python train.py --n_kv_head=6 --norm="rmsnorm" --norm_place="pre" --positions="rope" --init_std_qkv=0.0414 --init_std_up=0.0414 --lr=0.0126 --doc_mask=true
Each number is 500 + 50 x the weight over its row's rms, rounded and kept within 0 to 999. Layers, rows and columns count from 0. Numbers have three digits each. The size before them is the row's rms in percent of the matrix's.

# layer 3 MLP up, 768x192, rms 0.191, rows 319-532, columns 0-63
094:503418462376453477534510515524496427468511545490530459492463533493547485513493419471474484592567451510494455485565571419495542516477541442464563502374498444505475583512423527482493451478495516
093:490372579475502486481474520550466515493475461474484579495478605480552447544472542435576464425510565623517508532461457469490516500552493477524475466490581433568468443480478482510568522659537484
090:449452493453450538457472565643486477492531495574450460545493508517486532455430432544497550407475477571532504404520528507437381473435448492549527499463440481499496454455510570309519503474476545
086:527449579478494540517505512487422565529480486424448525435462555456451461493508480532493399511388539477457462429486432523519457493598510532538489476470497414506552583473520500516462529578553449
110:465451542479443497458495479510474532501481524524571477547456505528480532514427544515646467642631524472530493487556481550458488532450431446601516472475436515498436571507481555535501469414485446
115:563523589480499543477507596453432547507521590486548391534515593496556486589424487389515482553539475606470510425563516550506471522436473491498456460568536478567464491531548613411512434552427441
106:535487513506494479495463504469514533460475420475505516474469512482452536474585453549503510399541521467527596492517565458536470414557436479446517477492449560480622490521487578603539483498417462
098:490458479568546544488519445518545439524487439475441501545432506503486511446543478474557564462482543538658568467476471518582518505479530487520480493584563573525540495445474536416443509532447354
091:591513453584593563438482513525507560487526572508534516554620405499509420482429452511403480538535471486543453545437521536578548519547508604487497483515476536525519527525516463509475536517475543
103:511405560510528586499425440505408498437512458510463533516513554455545485457463456491469513393466491532469458509427506446459607492477494551465621540485466477511468506460418520488541421456454506
096:482526511546542528540559456525527547527558507493557573449479581449493477417501582560557366520541543506489498534604589461492542463478535436534562513437503634412486410486490494502563495436618476
091:535511545509455507464598511571489453446527496489488508493432483571444430435550590530474530483547508470543515501568534484585504519555533461471406467512590587447583544639518523437530585512453500
102:431544500468513521437546518426542447454475524595543467551523436424424524447493554496471375480534609506570524505521529426437556460538568480470587584445538561476504501606469579536443545570596531
113:496444595574566508446489505424438592447488571446492453363476572510445446519403562448531528494523448555519532514532551527470450530482539452566442543493485436507458488562533533521450429423512473
081:574472496567440577556529402450533532509505598413521510440561449508558491568493536477570542452578572495471508519460580555533518573550455507475541525575485474506466452453427423549456502487509483
102:505475425537430633474500432560368559555430510565502502483539524493458549541606494541434473451391402482532492507575522522608453475482581464474517461553516471474537499458528526430511559489472425
116:465634517548526463542423600533591458476472511517580532474528447594542503522609559479523471554433525475491465520528556497573390509484485520401483406646471442501467467437448476527491534518493429
103:549624529462470503470507519486510441438531474462573475482507520504432428634462457581593475489508414545490520558550538513521538455493521426539546482493468432410610578493494487531446434487441518
103:459546616574478552500562466495582461490542428519522502513515499529518517392552525503522543608531478464496571430468463504581485523398497455587529501410416642478415464507574446568543434437504418
091:503489601563498501525557443564512462515402465404506388529519577452592484430526553545467510493502589492573455493497494367565428576481467459449534478620549560462509486491548567484525396459458452
102:528447573572525532459518608517451536560500596401506522474525563553547453497484502455625412516546546398499493495472457533466450545574544418551390477483538540534536492439458496509445432524503452
096:631485593476542497443513485580572517357563576524444557440517540549512533530442482483459470496436440416597454528420407469511556484487501507476439565496510479422485569569530501463504481500525472
096:511471508389473527441485499496413529470454478477587569512464492479480568450492484525547521492511507453562500466584469506609587588530442486439533537553432556459457442541490404507563536463513582
116:442490460476485540458472519620509503510486588533491413443474506447528508384528453548432472485467520531493449561485493463534568500443507417517377545571544412479506535396497533453456586537501417
112:490400490459477505485521609421510386479501570501528472436524580533467579510554540515533509400478512581579541484619522537464528508556544478452510563460494489543480559405600611516487487417451514
117:466556620480537528545411551525456480498510518514497558612435492498411533548569504553574475490437553480507590467525435470572502504497513561488471511466561562502481448495427404535514581493429457
103:536493385514437439531494491495596487496393543479524449502450523440496546531437444540543458517468538557458474597472542496505460526567581541426494443470445553476425571617559506542517554522495476
090:521428484524571484386515487534507566541461560451460495432579553505476464554467491458368489477548525478459480479581449480581441464545518488521423500439565460503596508601476497521485500444616463
087:479554518487489495386412473558411438475507520559447489414441490485429373433450573496579490476542566483512544535501422522467548534480495543523452504555518523537446395552583549577514437525409532
091:498516524458480610434509533438497422550443525446542410495544395554546514532373535395463474549503486524493517546561584562480412502486483567482447502497400517544522519546508584434467388516541453
103:471468455515494533442445511565470449545467518501439493504558581466465471417531511492511479402552466536503485480443497450562492504573424574481462521534508441471487452490595543446467498571458480
093:416511464375650509540471485513405478582509424553608457526498460479481494526539513573578524505547433598519436478507486624358434475579463508438553506480491518495446534511485459431526491582475499
101:549482527478564518526422445476427568510418555409513444514580468505422505539530402570475560498446538522490476483528571578546564580561506471524511482484568512494529550580537475503452460612533417
098:405483446572481505536490546431550538488427522425482471562504526539459518505557385478488495439480486574483509378437573480583545497441491467478469476498383554498586474519506582613506443482541526
103:484556550499548586440505512561527584499496565437572464415606400559452496480555492602550496494486503481536601513482508453527479450531433475511567452556510363453469593437499470474536522481388442
098:571417540406415478470444547475505452538487548499488527484494410423509561351512513519532530476594555497535525617470477471496526560542470547450478527574571561512407551498514440473367434569448552
092:558499461436567454487484416455514482498480506431522487431497555367404482469496452534585425439520540562463431560468497522540544482502363522428411484509489533515601516540496511512549442469452535
101:535436478559474455546469539441495427465511466407501511521472481559496571526491502520521498463585495501478527580546613481453506439586501475517529461512462473536654471527491512477434588538482482
116:437500491594626404474529442461435506465492481464443495458557518523470547357493475458540558496514376544511476537562538497524510604602489512446515512556483523477499516509422537523522449526394516
098:556505529419589537512554445446468500450465428551419630628507526545582568553502473572530477560529500534545475489437463455525464573572472453493504471499567511537430519434483514517585465511420500
098:454554544462487595480465585430465571553507429523546415572518547487516449513505551567571471542550510421560515502458491437531510516491560477531483565515518580510504653456546531470468514517572426
100:555494473553449432438446534568445412493549462516446538449492430470420555511485554557556478555520531495447472356542516512615529531535565562533598515434424501520438488487540453408518501566524516
102:448461609426561461525554517464512517446531460543494483436494572554467499486541589507522447528529476619524533563464464439503476497551507477485549466526530471425581431387521474498516475483448636
089:499497502440472470440427485443467508455549478538521468526445516448501596460493498588531428520432467490451398385531537480465568601526468493463486458537570489523553543482460537462530529530462502
094:553477411577421470488463533565487524497453508512588560540501550472526532502471391504473478521505532614504450535511445539462521512516539332479523523466530528479526401531495522547553441565486446
091:465496468500445566458570475607533504473403541468480484538516470484437483592496460529464501618477511470531497520516555463475480524536505519472384565550514488594571513421425456475428487391391549
095:503496544406459428473510551356492486504587455461455468433594526461494447492519482595457440416495537484471526578518533469480495406510510339442440475510412538433506540560447473496549488439386455
075:463471508581570488445528435529497512458495465476539387513516572573532408486465518535483516399470487518500492506387509355556492430540528493462517541484537510427483528576452478535471497545433507
106:517474600430601538478508529534479526448520455508556508551515547426528540517609525476463461447418500620507434510477443475481495471539552578528510521575542435489469507543469521421536561480454485
101:544443456491500510533532463457481417507483613480397447579601583574509532515477420455499539515455533473493444468505472486532428541564546509514532497479577528588520449533487609489563531551393583
090:481546492504479521584442436540510459497506437524497516441494456438527495421435473558516581539561544541447488537471519604402490525571492539490498505513472521560431464480492543426458456416417476
153:449471432443461492559504593508537514451515546489519548550513470433495514439522536597456522544534494602572455550569530533463530543445560539421395489556499507457481492510521412437503608512454418
113:559531586473544536530489602498435483511460475491511499491365473527431540488508524523515528448459535531548493444588588528474476525505421475529501555571519387516537506571531452589446568506483478
105:519486576458488562551557574481500537487451441570455520501567463463437490491489538512521522500482453541537525449383584500510546464468537436470452500545368511487524574483451590428485484503470454
106:633533581443468569441458477548533529545553525538466453552514478503527592465431530538418455487499588475467340540485469454526433458503632551539510501533515477457500510504507557499542449530393466
105:441439567521469528561558554395529473579399471500485596535510543466564534463596490511531565460461496569515438503575572507563545515491478438451473514552665515556533457517454534541584494510546471
101:578577503431557470479515511430530461472435496510519570486454602513518525522459580541489418495473473589579526536516545501403570531519499509486498456424512438489490557494443622650484440500555542
083:522565546539511451516504487440480485423512555553561544446448499519508511536510465509437619592527500520508518528553498559486466477519489530416477485525499458445557563588555480601512464482447451
114:454485546445434502512394459550558529447407519556494548521415522478468464571485506417523541475459619418385574536470484487495458436575487481486487460496480461496520408519436481575559497507522477
109:505493534526578521478469542500499593446530596490562470458420479496488585513512468435570494562460490573504523517517506644553487531415568527435435535470580517496486457490455540548474461408555462
088:534463518430480498389519475514541535517495537478487476500513486419545558578531455471557619443504582476458427542503496492575536592442501585475517457512563573538484548534479629593562538590562458
094:522532469498579638491451501519525425437500580464466513562450508554527521514513430448468462469403470530449475498444417446526461554518541438440497481577488510567437506460483480442474564633509575
102:480466417511382482497493518553524571543504585538532474514535475489453500404490466517509559477567601480495537455501596417651382466557589617442484539569521487503499389523482453584565491424445498
096:492530557461523541472545521512563455426486435488435507558408476605571510571565446503424499518496524462453440493497529585519521516537491561495522498439536579540377496571548495563472537520460484
103:490529503431442519449484624595501492482512477526526411449450515531587533526443534505619547448442447494450477530557498424507536535603475609520381522452495568578534460426423585493496516584461534
105:475440476413431500473497539547473528493548535545546498590429569492559537456483365507560503525506481440489476497451482512430485582531483497543469559504477464498578527555460488524515521465495494
100:480520562464574503583483520453494529524504417597536503532520520434550523383443512474422504409581533567457596495464451504431520436557457538329575460618495604500550420445461544536557508457490442
091:464548495460534476453504444371528552531470443502561575433601531576365570552499454530464450438523451530515495488498567531558480437463443516567561482505482494489585454531524402502328543510428448
114:482524507574568490533548454485518518401496471448497528412497486478442487421425512435522511586451476551530447494529629547485518447434431523515515563475464473486447516614501487558443406525465519
101:506482457481543521466421480551460531589470501491434494405482501448523569427451509432395477472594452508518463539510492481495468558542485539521449568516453547503559473546554465421428524439530573
107:617510444447523510454576510485473437510554512635462463481478553533355560495481508512506490498535512545410431535487478513525488431518512453426518545550483534500509490589400514463493454415434517
106:496536461495512433469444533492479442419536460489516534498561524452409546496467498487540590474651505495471498449503467474522507478505463437535469646533527430545483465453510615554498495509535513
092:479551473510576505440514490540433537479475503483432471460537508581458512476447509526440548638507512486511532460385440386500629452530479558568485462482559493467554537517458452580589509555587415
086:419448484388488490624517397593518596484492508526504517414609407472503424579459486556491463533454497472569517542440501531485535512485424488512575558430505566485506481538519534483518490457462522
091:442517510596557448481419572500437489523462583475488572523501446442458524597582560441431548429487527485538553577454508489581442539547477636459540553521538433531530456538479504527442507524527604
114:551480503518558543501517526480473564553491562500417506570473534464489519533496475510498605491529469551425532478537495530511414544551432465529587414527477497487509578557541469566468549533521396
107:428465489472460525543455579486585501494421539535562620446534492515598428431596448485438532524491621416499546452533561482465526557501565562432480541523529472479498513403519541543489476503460531
090:426401555464376529470454568586606569527517498524495531485531487525453420505434403452483438550596512487505495504476494488513527415469517505432572505459615484551551489606416440522427573490537462
099:578479456536558462468448464473524393523503545562556511581480448507481533577504469497596492510496498551461473480486480455492480513525407425523539459539416536476525490470484484461608525482555489
099:503448559479558420598519503484530438555507473548530542473474496424482456401495546509485498471595534556547451532510410553521549578487516508485491595447478597536492572422540534388502526481470453
104:527510433478519547571464614443554484562515523540529524467543433556509502577454534521543413482464507459521609490507526568447541563512452428462475441490512523554456574433524508480474478392434511
103:519490632488560455575509559497537446506473468488482523496543523608354503518591598557507525526425466516499564535519495488478401478537554468556543432511594436548521480504489549487571467464362433
093:593618506504551498454571565542499477445466474452486508428519438550450525556500478479520530452592508550491439520546552492510489428474597414585577443509569529588499460479578412510576520537544519
091:619486453565521584461523449496578540556413479502561523487533633526441415464552517506597438552514420457490534564558429514520523498548585473535523474516527519559563526482505522519525506409562580
098:498438501509462442430448486500546408497558563507429517536542495582418484607498544481456494557476554518447440497514463513478432539494430430525566478565573479489468526549584507537589569551464476
095:468416434418537502509532506425446417457500518471485506594505558533515495499549547517519551470501434454450547490507419490453478458597464396436521531485517394420435446465534495486573442528436647
104:543431498516415454504510539456508518445563504415489395551509490505511473562520550538439530494511456524553476506582553471479480510498544521485446532459558595493528556551432533521448517546552554
108:545548541483447586475544541603514557437503539446456409494523576516540479587452480454452451475510440515571461406547519459495486549498452456488523578393567513559506548487495552469499494555459574
101:509483540511444563482418496368514539548535526559549553513473496549390574559528452621473514489464500474402469478483545504462507465458507561486471515428558474501532505504532556480568565485475523
087:492495476534528515437489521466559594564606467433486604377521446554465482465496452523491522487417495504441393609590553480459459478466469540510520443516452550535495485511481448466545534474554423
101:357439440530459481490556583525511461388510550440513391515460439449436462496426538484511450505537545555584508347580507502488559535457513413467487581496454470530536450476565480419518441523468467
108:521442484493489460501483530506504429461455503524554599502528518521475487468506542547491483507574428478530486530528473565477481473524500437464577436553442513408474541447375634483450545546499554
099:453465495507587490458527411524485465534528483523468448524585505544520563459437551505561558535514542424492455546544565487505532528542456493563499474575561356451496386533455529441563475537478515
095:387478471481467515516459516492520462478523527520489483514539506550555483537461555514405381466544536534501472546489490484549424562419529410561517575485507540399581489409479510517498589459593409
112:486538543525586566552554548465647562523540536516532496516485464509463485576523446630525478508540527511541500524458528490500509427582487557440491559448553496484426531506555457531512520515528471
108:459553470535463566383473504464557527497517541567557486488540482515504438519440521485512411472455468483401600574552419428469474493484503522527575450471500508495564446501509560575563552481470508
075:387443561562573529386387576467550622465377555590457499533526460509522513502513481536489494490538536496477494546533422410489528505461457501484431516481563515473501540511463483428474532483560504
089:514461425562433489455465484514485476467548483511395581480469527542448440516417577511533443533531557560466469484569492460598518479482460600505580487538480484601425444470495508510566543554365460
098:561491470450525518471448617567481496531524561603506567457416456515514470431466442433459535466514496546448451526479471512509575452550516487507544598533491577462468504484530517515561458539436535
102:467495448513546494477589541518478469462483498499497527580447547541428493549500631528442437523557516526514531504488495443419503471554395493496567445451493495589559566503467547490479487572442347
107:436416485521482545457477542458475568484448530485590463518480534521563534520495424485518520508526563470500419526495575532462508549510479533623457492445454456502490469585541491476490552499499589
086:515524497500533504500475603512518513516488472497488488458523478528490489512521533486499387570546464485483496565470441426505523441649545468626487525449563493577427398563530511488436583504476431
106:513398551509416577469476501431537517475503433479447524588461536467539498525550553501510457372522425546457527549469427466609482510542554514520489552506503552415530516523536520452498515433482548
107:510439529511546515590460434490509412458437565484642541430517534520478472521504544592514451522559466486491515516485490454507587543496419503419519522570433529555441482577490498449553481488510511
094:356458536585528561512445575504494546500556466473535536461470572537409464495513523522592498410521429516524508528410435525478449578517463536486442466562499482556570482487456520416445459471511483
082:467525581474516585519474572550542478539472521500456459486566484605492537538509402561450516511476515490526504468478512464448529511522470469498500479532550531572562414469508524446517436481566466
090:507512530560517463491494532450529526508435492498464441596546622509484515468562453554524496553487481514490504524596502507585438654579548422481542546481406500498526505568453518514475433489480511
095:478508524566607449428386599487618570460405371583501424522493427541493548535532492507530558518510525492561503563515568445529542523509529409534543553510477450487509519461498486394552551521518450
098:540483530474557545625531514383422483443496557476560487504438620559579460527448521516470494550551431426502434579538489481633549505458489540477537486533459520620499487520548395526513414475413495
098:526502543420513561633432516366491486590475484512468474534437588423523528486520549494572491488509468593506565453531502490524551500499546539485519544520470516500472480576521518494521425486484487
089:516504544546472430497499560466475489475460437483480506533521483568460530515448532472516575517457440413577584573450492424579528486564561454581429625471547532489497502487481441509468389519546539
087:504587575484507555501512523519545507476553414444471585478481601486523478419424428501627418451469479512539486574476464449411506569599582446495423553543612605431500554477499508496492454520478463
094:489487471483505561529548636516499523511485466378488592449510494481554466463474528582505456504426558503493507456365450517472489455489563461468481478573545518507567537545552462567466570455543369
096:513358546473550476466519439430437435517419527544450530529523578483470589470443519511565506540587478549550505503461397472395538460558430460507440511522491490595447545465440493526538498497545450
108:570575466454437448479492577457498416453589474495571398497541539570503445483563500432587576514536495445513496481505532418470531484516473532530495508420479461427542459432296515558494435529438520
128:473546546414556569480475487526455579456518558446513519433532470496556476505472473556519509468525475550532505527512483474497571540513521446576591446502417506495515575618569431554486496444513620
114:518476535464590462445553480494485465524529440477507488415385570538513474416560499527559494497591560501553444432485432482533544515467517543477522497573561517436515545463608553486583497473414452
101:452478516546480422448489571462418463382446550525618432460427459464528529481557481465495451535518529508514526436491482413501520533564461505464464527479500479596495499546551481547473438441505547
087:588531521434482471433490446478553510583538578582486587520531523503506510562448425496431483430418591513404486516536528505477529509575492480529413615548542497479511472505484499542482489523484478
106:475563456436464474491453472455538520528559477439481491473494526448545610495567453569427452493498593646494538516474532523585409581545452401423526458492482525465510535570476504418563505437528496
099:443501461516562593496485586575483510476525573514564529502497487491472515445496549499588504394459517536537527455474442479545644577555526464496423549530491415491506553432591511534496520463586465
096:540467516451442491628448620460448451558494500514622501505504452468491410513448503522596534447497543534512440536484506540533431532488454469530542571425513577528538522604492490502467608522515501
091:433535531491497521442530430462414454478517423539579548607504465511548457585514488534583561491530531523525588539440484485510457471550529447616490601493509421473397517493487476451408505564508464
119:478537604404467464497525576529450491416545480523478436479575478493473436562539495500489626421452493451529486588462428446538491524659546553544486520549509469497471493406525522499544447494385498
093:476478546519509545434658486501460549539416505611433542484540616530546533526470563534456500504572486510483549484497497536449497506490432497416501603543468620429535504506413537493404448526444544
112:374438441450505434516442495461447467548523607523473468498533498546513489467572488571570524574432474570459483463432515478534489553479498533485430543621555466540472504496412464509482494422549427
099:550521496627438465604370542487604568465528579508453489487540488497542494486505487509533502444474547470531519449496510511492372409516475542505471587589484452487502476579497512535464489503549546
103:536493458436555463463498457498436482572466469482531517386484460511516496527517463463557508425488518543466484529574562504424476581578554584410474497467532526588566496479535539509495545487405534
091:453402443563436475488376481536499470477540555594465543459492497465471507479520577480416402525429607417424545504439538445401504489543431453573477495531538545496568432568486569509494501598449442
109:484491586545540508485502502504449526428451425541471568525542517450481405413558387470539551478506518511426492507497496460547545489549507578459572458497464478519421551446453431568525491539459450
110:479467464511626571618469467468528424423447554511543463586480540552501524472528506571501413473554426509398564487461428485449474488519418417488531472513487431554423517453450470539523502547554481
105:433472497412604498527449573559446458523529492493551439449492524546475516490468509406519531465531493541470523467467450548502519560466566361493549443531497587478467570548462491519435485528561431
102:481523584514486505560466625483525517537531463427498490439535438481468446523552470516578488480579623511530531466518557531455536539591483493466465516507486481527539468489528456469457422526524472
118:507524512476507488534593458518525474484454474444431427468542471543325447471469465460482489491463506459505582499395596418588517536523390556556526425500406491599458546565460537484460524438470495
112:414465594527533444494487497509636532511413544488604499501495555494505551530505491433456548459455402546479433533557527558534559504462649465523480589505617451430501583539538514506463583445549444
098:569518503426467566477560500587451530440505466522502614401510546517541502558473435523498444494534425439512554553454493511489541505509548499376535499457377630557481527541523556463532456516459538
105:457429453506526506446476544559449602448535470622508546559544381487555482462529556445587554581515596434591585543428529431529497519495516503491498572477491486561475489437469500465437542521500471
016:532475521550521503515380595517530458550538459466465498517437468484459559513583547573449488569541561486513517535543421458388438466545553599455473492530545477440454409368404488609402521460578561
103:528571578545441482478347469474565614505455537402544568477501537554473443567525556528464569483610492532512464569510523455414508506550566570567459455462461540513459505435412514528496523470474523
107:498518499496546442496549546477551451564457563448547490527557424533467598407568479567504469545552505476532548463576524517437527496556529502388504473573470508489499485461527538567544547485515513
100:442473549491564492572425536496417536545485533520519607400416542418470436558523481467444517528520527527488553561507521520525494458392472451561554411439489479470509574516602450428492465612518339
104:470478549548553531472512627559524506472489482506480497476430537392532578430488498441486463545581543484520544550473502454559467517477560588402500536467524453506519641586477509527530487521659518
102:435537584473485497441512499540507470558438547510535460532509549442374473446556510523503476521448483458463508570511552515533447595465560471498463454437501445538512528574493550533492526550509505
104:466533548597435589470617488506409472474428447541562580519508433530439471501530453596520504443390528424524526599537553483532522567494533486477492492499446492467529551514381609518453514457481398
086:531377526476440476477572521517486507549507425529513472519524440440555485505389489479429519463502483488506443530514540516568487403493663446441504465469389559538425469505495514626507474499502461
102:551442584511485581489505518485481435440456595550427393518440530527532479482485474549494505440605475492498439559553506517431496513528582551483514547423500563459518437537563525544505548456420423
099:397564495516411454462498547509547593559510550562502422557504601470421452424527421480548398499418423411557533428475516458543563493576478467554496545427511619595432463436416523443521549461590506
094:493427593459509479460358478517487514374510518443532456474490407486464515552520548492533469474400543503522535500555562461470488488503541449494524456542450480549524411567537552488487497577485550
096:496567545517555596388442502479440467423507573560492487423444502583518451556480562504453492596432645532496483590484510538558443509515479533459442546453508412505495515451687531496432511541571529
113:470493545521479544467528568470532470491541493457492412497531541631531454558495454504403414556565463535473536490523491517513510531519429517428591516611499501511467510534482513454552420468541495
114:451517509589461526452453546555510512379502540397557581606555499416496504510481450458427531440538572477519505472502601517573529592581423534469504509535495548561503579537452456556465491600621643
094:498452495442475528457469597531582547473571460576551365542501446457485490487488575542508438504571426612594525509462442521476473541504500511473454504507488524478487462592565568384565548472472481
108:535549457522440540413408539516515474416395577529567484524523587511481506538493556350517513519469585475572480464520546526569461461521439457561553506547472494513556519542563541601537480464515468
104:473500642513480444414460542485485502465511468596465504543514523503523517527590519514467553512494458466502464527485602453489545502517535542631542486573522525419416529477525457498547505437518397
095:493433573569469438586575453509574516438495492503445412542525521567463485476477517548404519519547460525387450480484508419505534521565482563482471478460448507477515436498502558426462383513514517
102:409439425488473513482472556509505444547604485528465487529506458496475572508468473511509509510534415432491506488393451481474591571582593431572444466503500429489458479417451555487433499464529390
098:542491509529451408511535505538500511529476532515471517578537537593482651465562462498405533496433498494500402498481538576487468498590508568474563485534496433480553521532457617508404444522460634
090:588499440466528512482510377516576444450426444527525505546406523514495452442518417516556511524482552542490519484511512491482529649531462584564486550525502464468563445502489405357451501507466460
100:524525571514464410532493491566518502491458520507426458537551500560452527564576538456476463549500574497518481500467526421565473517521517572494520536538578455442584481546488458450573390496528477
097:509488552463451402535553487475549420534555464564454514595455581570556489555499549561509417580454558486596512472519430451588495521531455450522484473546532536471402578579488459492550406567488523
114:529436491480528438461503429477538504533507543534465487503508395514564495441515576517506539589473592539463485575526578471498405442464487521570464544530517445579507515548466528553403477470545460
089:449512531408460552485495487474481475491587533584474542378501415472523451511516542505496557455429550519555451502442476528481522495482496477492473529381528584516460456558494471534532482540469450
098:509547504504445462514466555411449510470564593498555483491515454468446468496491601580607530485528555529519564522544506497470595637512472399484540458414579449561525467531461559519496512496521449
100:427565491421541534495409456495503533506474647559593531434522503470539424541502458519535600466507488469461369483510512581428511491557486440491532470560465494447506476544486533540543389456459477
103:552439535507459566498480522456442570476485553524552504511515534521503608413418466507439454436593435560514471435563531438464582458481522470366411516522503504415410534521481590450477528484511460
116:413466523480537525521436627505494527502508494503470528467397561407403438515392498482490479474510459477500504579518469551535520492526383435496493440491460556561523506622510412501461571489493454
095:521438474501531514492449523548466453477502617522560511458609489456433535567477511442531562499505476467519423588525580488517438400623516488505437523523498438457597533559499485490499507512501574
110:466436569495458516456534569531531555423501502471547591403494484565472515486492431536496540544535623502503555468402466544468567531484473521525564454555521568481521441493505553550515459489540483
096:559477508544551571450483489521527509484516531634461494524456483533446425430460470495417543474463551475456412560499532465412574405503441441544439640613571498453567507498486513420487565571506489
090:487456538434503438551494447481409455440499488409526556596526515516500399395539442605458513548463473587550530595472502526375525521445504501541467486590485488482545473594396549515517563490456452
110:540532446501466501495596449572532483452517423488571494578441510552435461583498554534580550552423549527495470515559426562531484572513445492382609507499467460401485507420443530455550503471489544
106:468508590524436436409567523502494504548468527475482509466429522424549581523494493538531437486440525570528527486570557404477525535525493545515436502593423524582552424534557502547460509532519474
010:566531447516513463466447489528441519482533479581557476593569519480481522548512556473396471469537537391494550489612551468456514503490479478494493575483504478361625577524534520584545536430451482
099:517482574466460487573533541539506419489499488464400558493502517499479595467533559448532522423519580447576555481530532511606506479481519480520556461512538394459531381530458448463489511536584489
105:503471438490430458454564420499488496411483479615524521522584493544512561425488543423525573405525457554354538457513347425580374496519480570525505492547594537572489454497403530423439510488440422
110:445551403418520484507465518467521465329514598538508541498508512524402517498536537535463603506507551505527551411451523384484517467503627494471490534494478465530437577517562479510562520492476435
101:459425524533556458482491464502527432506405524487616528558531616543485586568499443538496477470546509509475482491459536445545448464532502503501517544531472455460527470582457536488534498537488519
092:582507513525531485498544484493506608504568609494479458469504507526475584488491521418476528560408448520560461494414584476483445500497548434487493558571524484543527461560455488431444498463521430
092:497442565553501440435409589524477471483549532473446399483455552598502478490495573479476385496484489409476484448427624443515630482433491501466526503518499442523514453466451425485551461545516518
093:407549501514568526485511526549426497521535522523534446419516532493501425506466458537484543514525524423467549482536416410536542428574542482606397547537536452581546424554484495490448514483478434
101:549438622574487587575504499614411456507475516470483451513454513488473549589540572540488485455502488482516532479542544478573527561472458367437505523582578408481380483456507516425533529628420454
090:440485513498524612496523543522526578598511471484536440483501510512517594493479536568583369543455489498406460479498626551552566432548525498491587527517432545491485454453479481513498476461520546
112:468527398529490549518518460494449577534493415472539411556478588537528546493478530528372456627485441539518515487489486447548513567469604415522461556391468436504473486527514588551512482458474503
088:390565475547627503511507395565486502493574516532496543553467522545476554486477481537475530502520516500551606455416513401583491530525506490460556507530482520562516527464469476484490470506595547
092:579490473487454483408427551529580541512468438499493542485470455455541444514477556506492504504463574495480542547556537616509466482532490452471447395583510459599550514577567510540481453531433529
113:463561471367563456531510499424460522564545459545460462485552505531471501502424521494604517443515536554491482393455536473532454401499553572492567534437464493485462489477457452482536534560497511
113:498436515433543505517546436372445388480428461558530620465548519498449521535479525433548517477536430517590561477481560500429517461472553458521399453466407489488480528516530544519466478434517518
090:540449550504421502393554421480605502597581478581519439545506492461444550521399448579572468475510564575501488590394554486519490488467493598595446546529575545499523405569489488516568479558585497
115:371529548509514502525476484485579537579464423550504605454453450552472518428463491518493437469491618527529475516487490515541591441486542419524462526418571408411517494475422596484511417510503402
103:531434606606433539566566493547505554517604455545527554507449445557470533534476514438494513403501565491583503409460482474557474438470528609415510509498495484587542459387431441523499488531536499
088:448518551500524494462571567601501522582430467518507427539523488426459422444592520413558423476509498548499508526374565472495593499578502513477430471485474471572528501544435514433487541521517473
097:413523629518418545515610545454481384462507490523561486586555505575556486544467444450464535499477535528435563558576616470518490521464533470486470468513536422422468506505492508543420341527498572
082:513486501527584461509470596439525478443539521616403602482524555551457536395472442489484455454477475515564389520464486452469571435536447502556475484522475452514445434522533563518483374528541413
086:458557452416513484465493405477501507492502445516499605443504435416484512467495551478524495516565534487465417493513561487419525457432568604480453446473491476510497566476552410498490526530510507
097:536436396496539486522554489501531478527580506499460542508485479382529456452473510398589513443543455517477503501530504518521514472460467458461463575493524545591438515514499417446442448453438469
018:456556520547493502548544516486525494442552461566394469449525477504467508534481461537594494534541507438541536509483495482559440476441601508511512597492447485380458454468437487538503462541520577
089:435519509525507414567503548370444463437582513517512448499535601544517479518439434516539495527503492524456481545511510448521546477554579572549514509485443457425493646518568511540466473489440427
106:482478398449512571558470494503505502488568425422577531396531456501467505526564480511558484468471523425522558511502521485555535518462477538482578478481520394526507450527555398514464494501472542
099:465527513595517466544488489519458519568532507447424383489495459461527516470579549486510423503460424540521502447565484469488444456615528443502458519518501401479507528543484578492476405581608550
107:524489515456500503438421526481469541422431494467561572342431535515487587574482567454485476421497496501460548420555521515412438504461542451513446478510513461462569433567514427462494487529455430
092:542575527496531499526499515479482480492398498462508472528500539486500533470513446521457609526511447568565539531377486561517543499530473509524469503481545511490501564591487574518449571469474459
100:477552541561586545559572530536537489528527544553543577419548508450549535448473469514495481484510509579444504558505417545475459542509550502458465431549571515508602495447429538519458470501485519
108:471582483438405509456451551483480516513577441476603594368450450475459547471469496479473528461480447460415447528482536492478429586485458585516510518453519450546507447565553423510564471467484483
099:444401461368453534504498439434538510441617481502444406435566566436617397452423555479464556388483432492487459398470533529416591480452518496481469608495547577525542582515468479509531473536518472
099:551484576507507564582599529419453520475510507511492572469408535440598541375555478515537502449451570504513580506496470567386527594521478452482448466480475569604444578515571546502449463440519433
083:449533419492451443534450553520543446431529495461499509504388508469495524503445503441389420496464528457511581480512549479440483513462567510424508545486567408585510474475625585552577410573449556
102:459490482474498496538478540496524402504458523477525495521514631534500529570426548463569491551474449487511514598598545524477527490437529483486519519500438497459551461399388463451462544518589550
111:511503503447406503482483541523478528487554523453524464504543491507477553515561548505608466378463455487449540441583468435518445511558519518524507397515464574531534444468543568551507477531492510
095:486503540454482561500492578483484472445575536533518537433381556559452495537571469581472538560467446515495469486492488529500505553507478480468395502439530409558594549452488517560415489499504500
107:558503524450559425472464486548460454514564567528495454532467491534524515549478559513562512458519473585496544404462493457424497487644543553500582538547497485474508517565586592552489553531472497
090:523489452538472412525550516419470513522498492525548450502459549455487470392512581492548579448493565481474486495475516468479641468416449503477495516479488477555542486494471502532465466448458504
105:449518537526477427524515536438617546477505595575471444464554516503509445460534517542497511515573458423500528490477506395523449466509442537422492505509501587561519557563500484601513480458578512
105:422578500568454493506515443467481445528470499485403522615483541515518511574518463555480429532462556567464519583490541442492407505480467440530526580452516512524491514539496448520540429451499598
096:567478451483509515451499505524528532582462429531489473487544481534442487504437443508483489462422543600499525431438471458490459539595610478570414526483486524388578507514489500398481488531452489